config = dict(
    num_hidden_layers=14,
    hidden_size=192,
    num_attention_heads=4,
    num_key_value_heads=1,
    head_dim=32,
    intermediate_size=320,
    vocab_size=4096,
    hidden_act='swiglu',
    norm='rmsnorm',
    norm_place='pre',
    norm_eps=1e-05,
    positions='rope',
    rope_theta=10000.0,
    rope_fraction=1.0,
    qk_norm=False,
    attn_scale=0.177,
    bias='none',
    tie_word_embeddings=False,
    parallel_block=False,
    init='uniform',
    init_std_qkv=0.0386,
    init_std_o=0.0,
    init_std_up=0.0386,
    init_std_down=0.0,
    optimizer='adamw',
    learning_rate=0.0024,
    beta1=0.9,
    beta2=0.95,
    weight_decay=0.2,
    lr_head=0.00885,
    max_grad_norm=0.5,
    warmup_steps=218,
    schedule='wsd',
    decay_fraction=0.732,
    decay_shape='sqrt',
    final_lr_fraction=0.1,
    batch_tokens=32768,
    max_seq_len=1024,
    doc_mask=True,
    train_tokens=146400000,
    max_steps=4468,
    dataset='wikipedia_en',
)
Each number is 200 + 40 x the weight over its row's rms, rounded and kept within 0 to 999. Layers, rows and columns count from 0. The size before them is the row's rms in percent of the matrix's.

# layer 2 attention key, 32x192, rms 0.0645, rows 12-25, columns 0-47
104,203,236,108,190,161,267,219,159,266,170,140,217,278,158,239,240,129,269,228,217,209,193,193,257,200,198,265,142,255,123,225,113,239,210,228,80,210,209,192,197,237,192,193,246,200,175,294,214
109,186,230,156,300,179,221,147,238,226,168,141,201,230,169,211,156,167,211,266,229,207,201,162,235,187,111,249,229,231,148,191,190,221,220,156,128,224,237,154,211,222,210,177,238,184,148,211,210
122,196,254,199,140,185,163,227,178,309,191,218,174,178,183,268,307,183,289,183,139,175,202,230,154,121,176,177,109,207,162,199,245,220,255,235,217,223,174,229,168,193,190,230,159,205,163,177,195
115,187,162,283,122,247,227,217,145,140,226,209,209,197,193,140,261,209,160,218,133,211,181,221,187,180,235,199,234,164,240,226,194,131,192,254,255,192,166,255,157,218,251,213,138,164,229,147,184
111,145,219,198,206,244,208,183,196,182,245,208,254,246,215,81,188,261,180,214,203,233,152,188,293,212,168,232,207,252,137,203,205,230,158,226,236,218,202,149,176,216,226,171,265,137,225,241,210
100,119,226,232,209,259,214,173,188,207,255,208,260,262,243,137,214,262,235,197,177,229,173,208,265,214,157,245,208,210,136,199,188,197,116,214,243,202,240,206,162,200,224,163,256,166,259,220,232
087,250,217,233,219,162,207,179,225,191,207,113,175,150,131,262,208,139,225,192,185,161,263,228,166,181,257,154,205,212,232,223,208,167,211,196,135,240,175,189,237,167,194,190,164,255,172,153,167
088,294,181,224,195,91,197,202,215,171,203,156,155,168,134,228,196,178,257,207,177,171,207,189,139,173,208,161,226,197,232,179,162,210,181,224,126,226,225,218,229,239,241,185,218,267,166,118,244
088,260,199,251,201,174,212,222,253,217,191,230,156,197,108,209,161,159,212,231,187,196,229,225,165,154,201,143,249,197,286,165,140,227,232,174,170,233,197,174,240,254,196,160,225,267,174,141,227
102,182,141,202,240,202,181,152,186,189,174,158,186,206,238,266,216,206,214,237,204,239,235,173,181,236,225,155,187,164,200,191,249,204,156,214,206,139,204,193,235,155,245,228,173,186,167,201,192
098,167,171,127,199,216,193,160,203,217,252,203,242,225,286,233,167,235,217,222,181,288,161,222,231,196,195,222,134,220,177,188,232,256,203,202,215,105,201,194,178,196,225,255,179,78,194,222,174
092,221,132,232,155,125,142,165,222,129,228,200,186,206,280,168,191,247,277,210,197,173,168,209,185,190,232,189,235,145,255,215,280,222,163,211,296,136,297,259,272,175,246,221,174,172,160,203,233
104,193,199,267,195,269,224,197,230,176,195,221,97,214,196,245,177,275,124,201,195,172,202,138,211,150,130,163,220,243,232,133,208,181,203,167,288,188,181,197,228,163,171,222,113,151,189,193,177
118,148,180,270,178,230,201,179,295,181,230,206,190,263,240,283,223,229,129,223,207,243,205,177,144,220,119,195,234,213,219,181,233,163,183,163,230,141,184,174,115,129,166,203,177,118,192,209,144
# layer 2 attention query, 128x192, rms 0.0688, rows 13-26,45-58,77-89,109-121, columns 0-47
091,146,124,251,154,120,170,201,210,154,194,125,176,192,197,179,188,272,194,260,257,215,226,184,228,109,128,244,209,172,204,130,247,177,248,261,200,221,207,224,161,154,140,169,200,226,195,174,155
103,186,253,165,201,221,201,182,142,158,256,238,168,177,180,177,211,217,238,113,201,185,173,157,209,152,212,227,190,156,284,181,258,184,243,184,205,128,274,202,228,215,216,251,170,230,195,233,194
095,293,282,185,289,280,251,168,171,235,184,214,281,213,203,168,207,198,163,189,195,163,186,290,207,248,235,212,184,189,174,230,134,212,158,230,234,180,188,190,206,218,274,224,195,208,260,194,248
114,172,194,182,184,208,173,201,226,223,186,250,213,162,141,167,151,177,196,260,209,220,209,216,127,202,236,218,189,224,213,127,190,201,226,123,211,237,206,155,151,162,150,230,202,152,221,248,118
112,182,250,232,171,173,178,160,219,196,216,197,274,172,165,184,114,181,244,158,244,188,184,291,183,186,187,235,184,238,173,155,221,146,213,158,185,236,182,147,181,138,176,185,200,250,247,217,137
093,177,183,178,191,190,219,247,185,209,222,234,184,171,183,230,204,199,211,161,141,225,197,111,214,262,142,198,172,204,213,261,208,249,172,241,186,171,157,189,181,243,230,212,179,203,162,203,236
108,168,162,193,206,230,266,277,242,171,196,188,150,227,221,232,235,234,210,181,148,225,175,115,278,235,147,173,192,213,210,263,199,234,112,217,234,150,206,193,228,221,216,183,197,211,183,232,272
100,168,174,176,202,202,248,300,214,166,187,207,169,161,224,224,243,212,226,193,119,175,186,157,212,208,183,177,241,217,209,256,202,186,129,193,215,187,205,198,225,197,181,180,179,198,161,206,271
100,240,195,181,256,255,252,173,172,177,179,183,145,229,195,197,184,162,148,252,205,223,118,179,175,171,162,165,149,250,140,207,250,191,203,232,181,181,123,170,246,230,237,204,227,260,213,200,238
086,242,205,183,286,211,162,137,177,229,205,182,183,241,169,192,240,157,179,264,250,240,173,204,102,115,204,148,143,229,176,160,236,168,223,273,189,241,141,158,209,192,212,229,238,209,245,181,202
113,245,181,250,169,219,277,229,174,142,187,196,166,275,204,162,145,189,196,186,152,168,172,156,253,149,168,158,203,218,227,207,193,226,152,231,212,198,170,210,266,175,226,143,233,211,180,126,290
125,249,293,235,195,179,260,255,276,125,171,259,195,268,197,138,129,237,180,204,227,183,192,184,307,177,132,250,245,246,184,146,138,206,183,173,278,176,217,235,160,153,190,165,223,201,227,203,218
084,233,202,220,300,221,251,135,206,244,140,134,191,189,209,149,207,183,139,303,200,204,226,250,154,172,191,210,189,174,144,247,279,161,208,283,104,193,163,222,243,178,237,183,232,215,255,200,182
097,176,151,271,167,244,259,230,270,226,206,208,206,172,212,259,146,168,179,161,245,227,157,154,170,188,183,148,241,186,178,201,222,162,183,207,175,202,182,203,180,236,164,132,172,239,154,178,227
112,147,210,216,193,159,176,217,237,132,213,231,214,221,289,210,238,257,213,187,238,145,157,177,218,278,203,228,207,233,267,241,231,244,207,125,191,258,203,178,207,119,239,171,176,195,134,186,202
119,331,198,235,170,178,281,216,188,169,164,166,200,257,248,141,242,187,234,189,188,187,231,146,226,108,194,231,198,154,185,174,236,173,98,243,262,159,217,301,222,192,189,177,228,201,236,180,245
114,274,217,132,195,228,199,155,151,274,169,118,193,162,118,164,185,117,163,210,226,263,253,255,200,181,239,199,220,143,162,153,207,145,234,274,169,176,148,230,183,300,170,250,215,196,274,240,195
112,207,160,220,218,150,190,188,169,194,185,198,262,151,193,210,155,197,220,230,279,167,215,212,144,249,164,176,197,222,242,203,182,258,145,249,222,168,201,262,250,185,214,164,164,195,233,238,167
101,226,169,261,246,179,238,186,224,168,174,226,206,179,149,248,208,232,175,204,212,143,145,208,185,238,161,184,200,243,203,201,148,267,206,172,186,172,187,156,273,235,130,224,168,195,175,281,203
101,196,189,168,207,255,159,140,136,236,208,217,254,262,252,195,230,178,255,197,160,210,207,182,179,211,253,233,190,197,205,208,243,167,141,222,203,144,153,198,151,187,244,264,223,182,202,160,177
085,184,159,168,193,244,131,137,145,246,219,225,228,210,266,181,179,155,246,222,174,234,191,196,193,207,251,204,196,203,227,212,250,163,110,258,190,158,123,184,162,209,234,250,235,162,200,153,176
083,169,175,143,208,250,160,145,179,283,237,212,222,209,260,156,193,153,266,202,161,244,195,176,147,237,210,260,173,211,222,216,236,173,105,241,146,205,158,230,193,216,211,205,248,162,199,167,149
085,243,259,207,231,247,209,251,198,96,175,209,192,243,138,181,165,260,205,194,218,170,238,170,250,158,204,218,236,267,180,179,144,237,231,134,244,205,262,212,195,181,126,201,103,185,152,226,230
089,227,268,227,181,182,254,229,204,140,168,175,190,195,130,189,195,228,141,169,244,173,206,180,219,199,157,228,228,193,207,156,161,248,247,172,211,222,277,202,177,190,162,200,139,191,196,246,216
112,196,218,223,188,222,221,208,241,134,214,175,183,226,129,222,167,215,150,256,180,186,182,178,253,178,244,152,204,230,129,218,112,201,215,227,223,140,288,210,209,240,115,154,154,228,200,296,175
076,270,278,207,231,194,253,293,181,219,171,217,98,195,185,235,265,182,122,199,244,185,198,175,251,232,202,142,173,230,185,202,229,242,275,174,192,273,234,185,238,211,176,220,168,188,130,198,192
080,181,227,218,273,312,157,244,194,159,181,180,185,191,212,177,163,212,158,196,217,210,233,224,265,215,226,200,258,251,271,186,215,239,299,149,232,275,209,136,237,168,173,224,174,191,193,191,266
089,204,129,227,213,212,163,204,251,156,237,227,264,206,219,203,130,220,190,207,176,153,235,184,200,168,194,221,261,249,244,193,123,165,208,225,215,153,262,256,244,217,231,194,177,223,182,175,274
089,232,194,155,167,151,144,252,207,218,176,188,183,256,106,232,266,147,215,244,242,254,236,178,277,190,191,260,199,216,171,160,137,178,204,124,160,313,147,160,167,164,164,172,217,154,216,225,187
102,159,261,152,232,153,185,147,170,196,214,166,177,216,212,120,225,239,274,177,208,161,223,139,133,196,208,137,192,198,196,214,202,298,210,175,217,169,247,212,187,224,203,262,156,203,243,209,186
102,195,225,163,211,221,251,153,141,277,210,287,154,166,258,178,192,164,189,233,168,220,163,202,156,259,199,175,261,154,197,219,219,217,228,289,223,127,221,200,227,273,206,238,194,211,168,222,232
134,171,177,213,217,219,147,179,216,146,147,212,271,101,204,208,154,202,264,250,224,150,202,143,158,196,228,197,223,235,209,224,148,224,198,233,192,130,197,219,237,206,181,252,132,129,213,221,155
106,205,219,279,181,123,146,257,225,138,165,201,262,114,203,182,154,235,251,199,192,153,227,151,177,165,223,180,244,230,247,240,137,209,169,236,199,160,247,258,241,179,159,180,192,184,222,245,205
082,230,175,128,177,233,263,200,143,259,200,199,196,249,214,209,253,141,195,246,227,248,201,163,160,267,255,188,139,169,147,197,235,219,188,205,169,250,173,218,181,210,217,180,214,218,164,250,230
068,239,208,118,197,241,249,208,161,256,195,152,192,236,262,183,287,134,214,206,238,242,202,132,212,211,229,158,138,184,135,214,255,220,178,224,135,152,138,235,194,198,215,169,234,196,182,285,191
076,213,261,141,233,205,220,158,189,265,190,161,178,203,238,193,256,135,193,185,212,272,203,129,186,232,214,189,126,191,173,207,300,241,162,240,135,182,141,202,214,168,203,208,239,200,212,232,235
068,192,171,243,179,97,236,185,247,101,190,224,210,236,159,254,176,234,228,277,226,194,216,258,188,161,170,254,249,188,251,182,155,156,203,91,252,208,314,195,213,189,213,175,206,160,156,199,253
080,237,192,253,154,139,204,231,220,112,177,248,186,238,180,234,188,257,243,266,223,131,202,313,181,165,175,305,250,198,287,167,149,137,219,173,255,207,278,187,233,160,192,168,191,162,146,185,203
111,136,115,251,209,171,179,256,267,76,206,196,226,198,189,227,173,251,216,207,222,141,176,244,217,154,239,158,298,203,207,198,155,165,220,154,279,175,307,250,225,219,227,185,164,229,172,213,214
075,206,201,172,202,249,154,229,260,195,204,249,168,170,188,213,208,210,218,190,185,219,172,215,168,184,189,149,213,186,182,218,72,143,230,134,208,268,223,193,213,191,160,171,229,124,227,222,217
071,169,269,180,218,171,195,254,248,182,219,211,183,224,157,221,164,211,238,193,189,200,190,275,280,192,170,271,255,258,262,139,130,149,157,119,222,292,256,140,201,209,168,180,198,204,152,170,245
099,274,225,217,282,122,226,282,204,146,119,203,260,269,204,132,207,216,150,166,218,191,182,184,218,232,165,304,161,181,215,199,148,256,169,144,160,222,235,193,187,207,167,79,207,244,115,251,242
100,196,173,228,162,193,198,216,190,192,228,205,181,218,139,166,264,223,251,129,221,231,207,176,213,112,156,187,219,157,154,166,170,159,230,269,221,142,269,229,179,190,182,245,203,162,251,183,184
122,167,187,154,140,249,175,176,174,235,248,214,177,122,261,211,203,189,185,198,253,229,251,219,206,237,247,122,245,206,223,232,276,173,211,266,266,212,131,206,174,206,217,284,146,159,229,119,198
080,181,214,200,211,140,223,179,251,200,237,254,208,218,121,222,230,221,128,240,304,174,232,225,223,150,131,164,135,192,247,213,192,58,203,234,213,153,223,209,215,191,157,147,188,178,232,205,214
089,202,162,248,258,151,213,217,186,192,172,227,202,236,147,270,182,236,192,211,280,152,283,251,157,198,217,129,223,257,212,235,151,200,191,182,147,201,231,137,199,161,182,119,198,227,169,231,174
086,187,170,172,220,301,179,213,235,198,261,204,204,227,227,132,212,188,260,189,228,258,177,171,227,202,213,154,131,117,167,135,228,261,220,260,179,190,162,259,186,170,226,226,208,141,212,177,121
087,216,138,177,183,272,183,216,168,201,298,212,199,210,216,236,241,156,262,213,241,266,199,210,154,184,243,141,147,169,161,185,218,234,190,265,208,117,136,232,170,206,237,215,241,165,252,150,133
082,265,191,162,227,284,209,169,168,249,262,198,204,190,155,250,234,139,245,199,231,231,174,187,172,171,213,146,148,193,139,203,181,178,201,258,199,89,173,216,222,220,257,215,211,188,218,181,153
081,162,168,256,229,137,189,232,297,138,165,191,267,159,212,157,200,281,149,186,200,156,270,200,192,264,171,203,181,187,225,197,207,181,182,205,202,320,180,163,251,189,179,183,162,203,149,224,224
095,187,238,268,245,150,225,201,267,184,168,228,209,165,169,192,169,273,149,194,185,175,249,215,186,245,154,256,260,208,223,236,144,188,230,209,188,269,234,190,223,239,167,212,136,241,156,206,199
098,186,156,212,201,192,188,283,225,68,187,210,193,234,222,255,189,270,263,209,168,141,235,158,254,117,139,107,196,241,209,206,181,207,131,157,234,187,258,159,175,162,190,225,199,182,198,189,254
100,221,214,221,229,181,211,223,232,153,129,222,166,215,199,129,166,235,185,189,193,175,205,158,210,164,139,215,240,242,254,179,214,189,210,125,153,251,254,138,264,182,143,178,167,238,148,267,251
088,176,220,224,212,184,213,197,213,224,152,180,197,151,232,140,213,201,56,204,205,179,212,214,196,285,145,235,170,221,196,215,232,264,164,191,181,264,137,113,239,171,196,160,183,188,161,269,235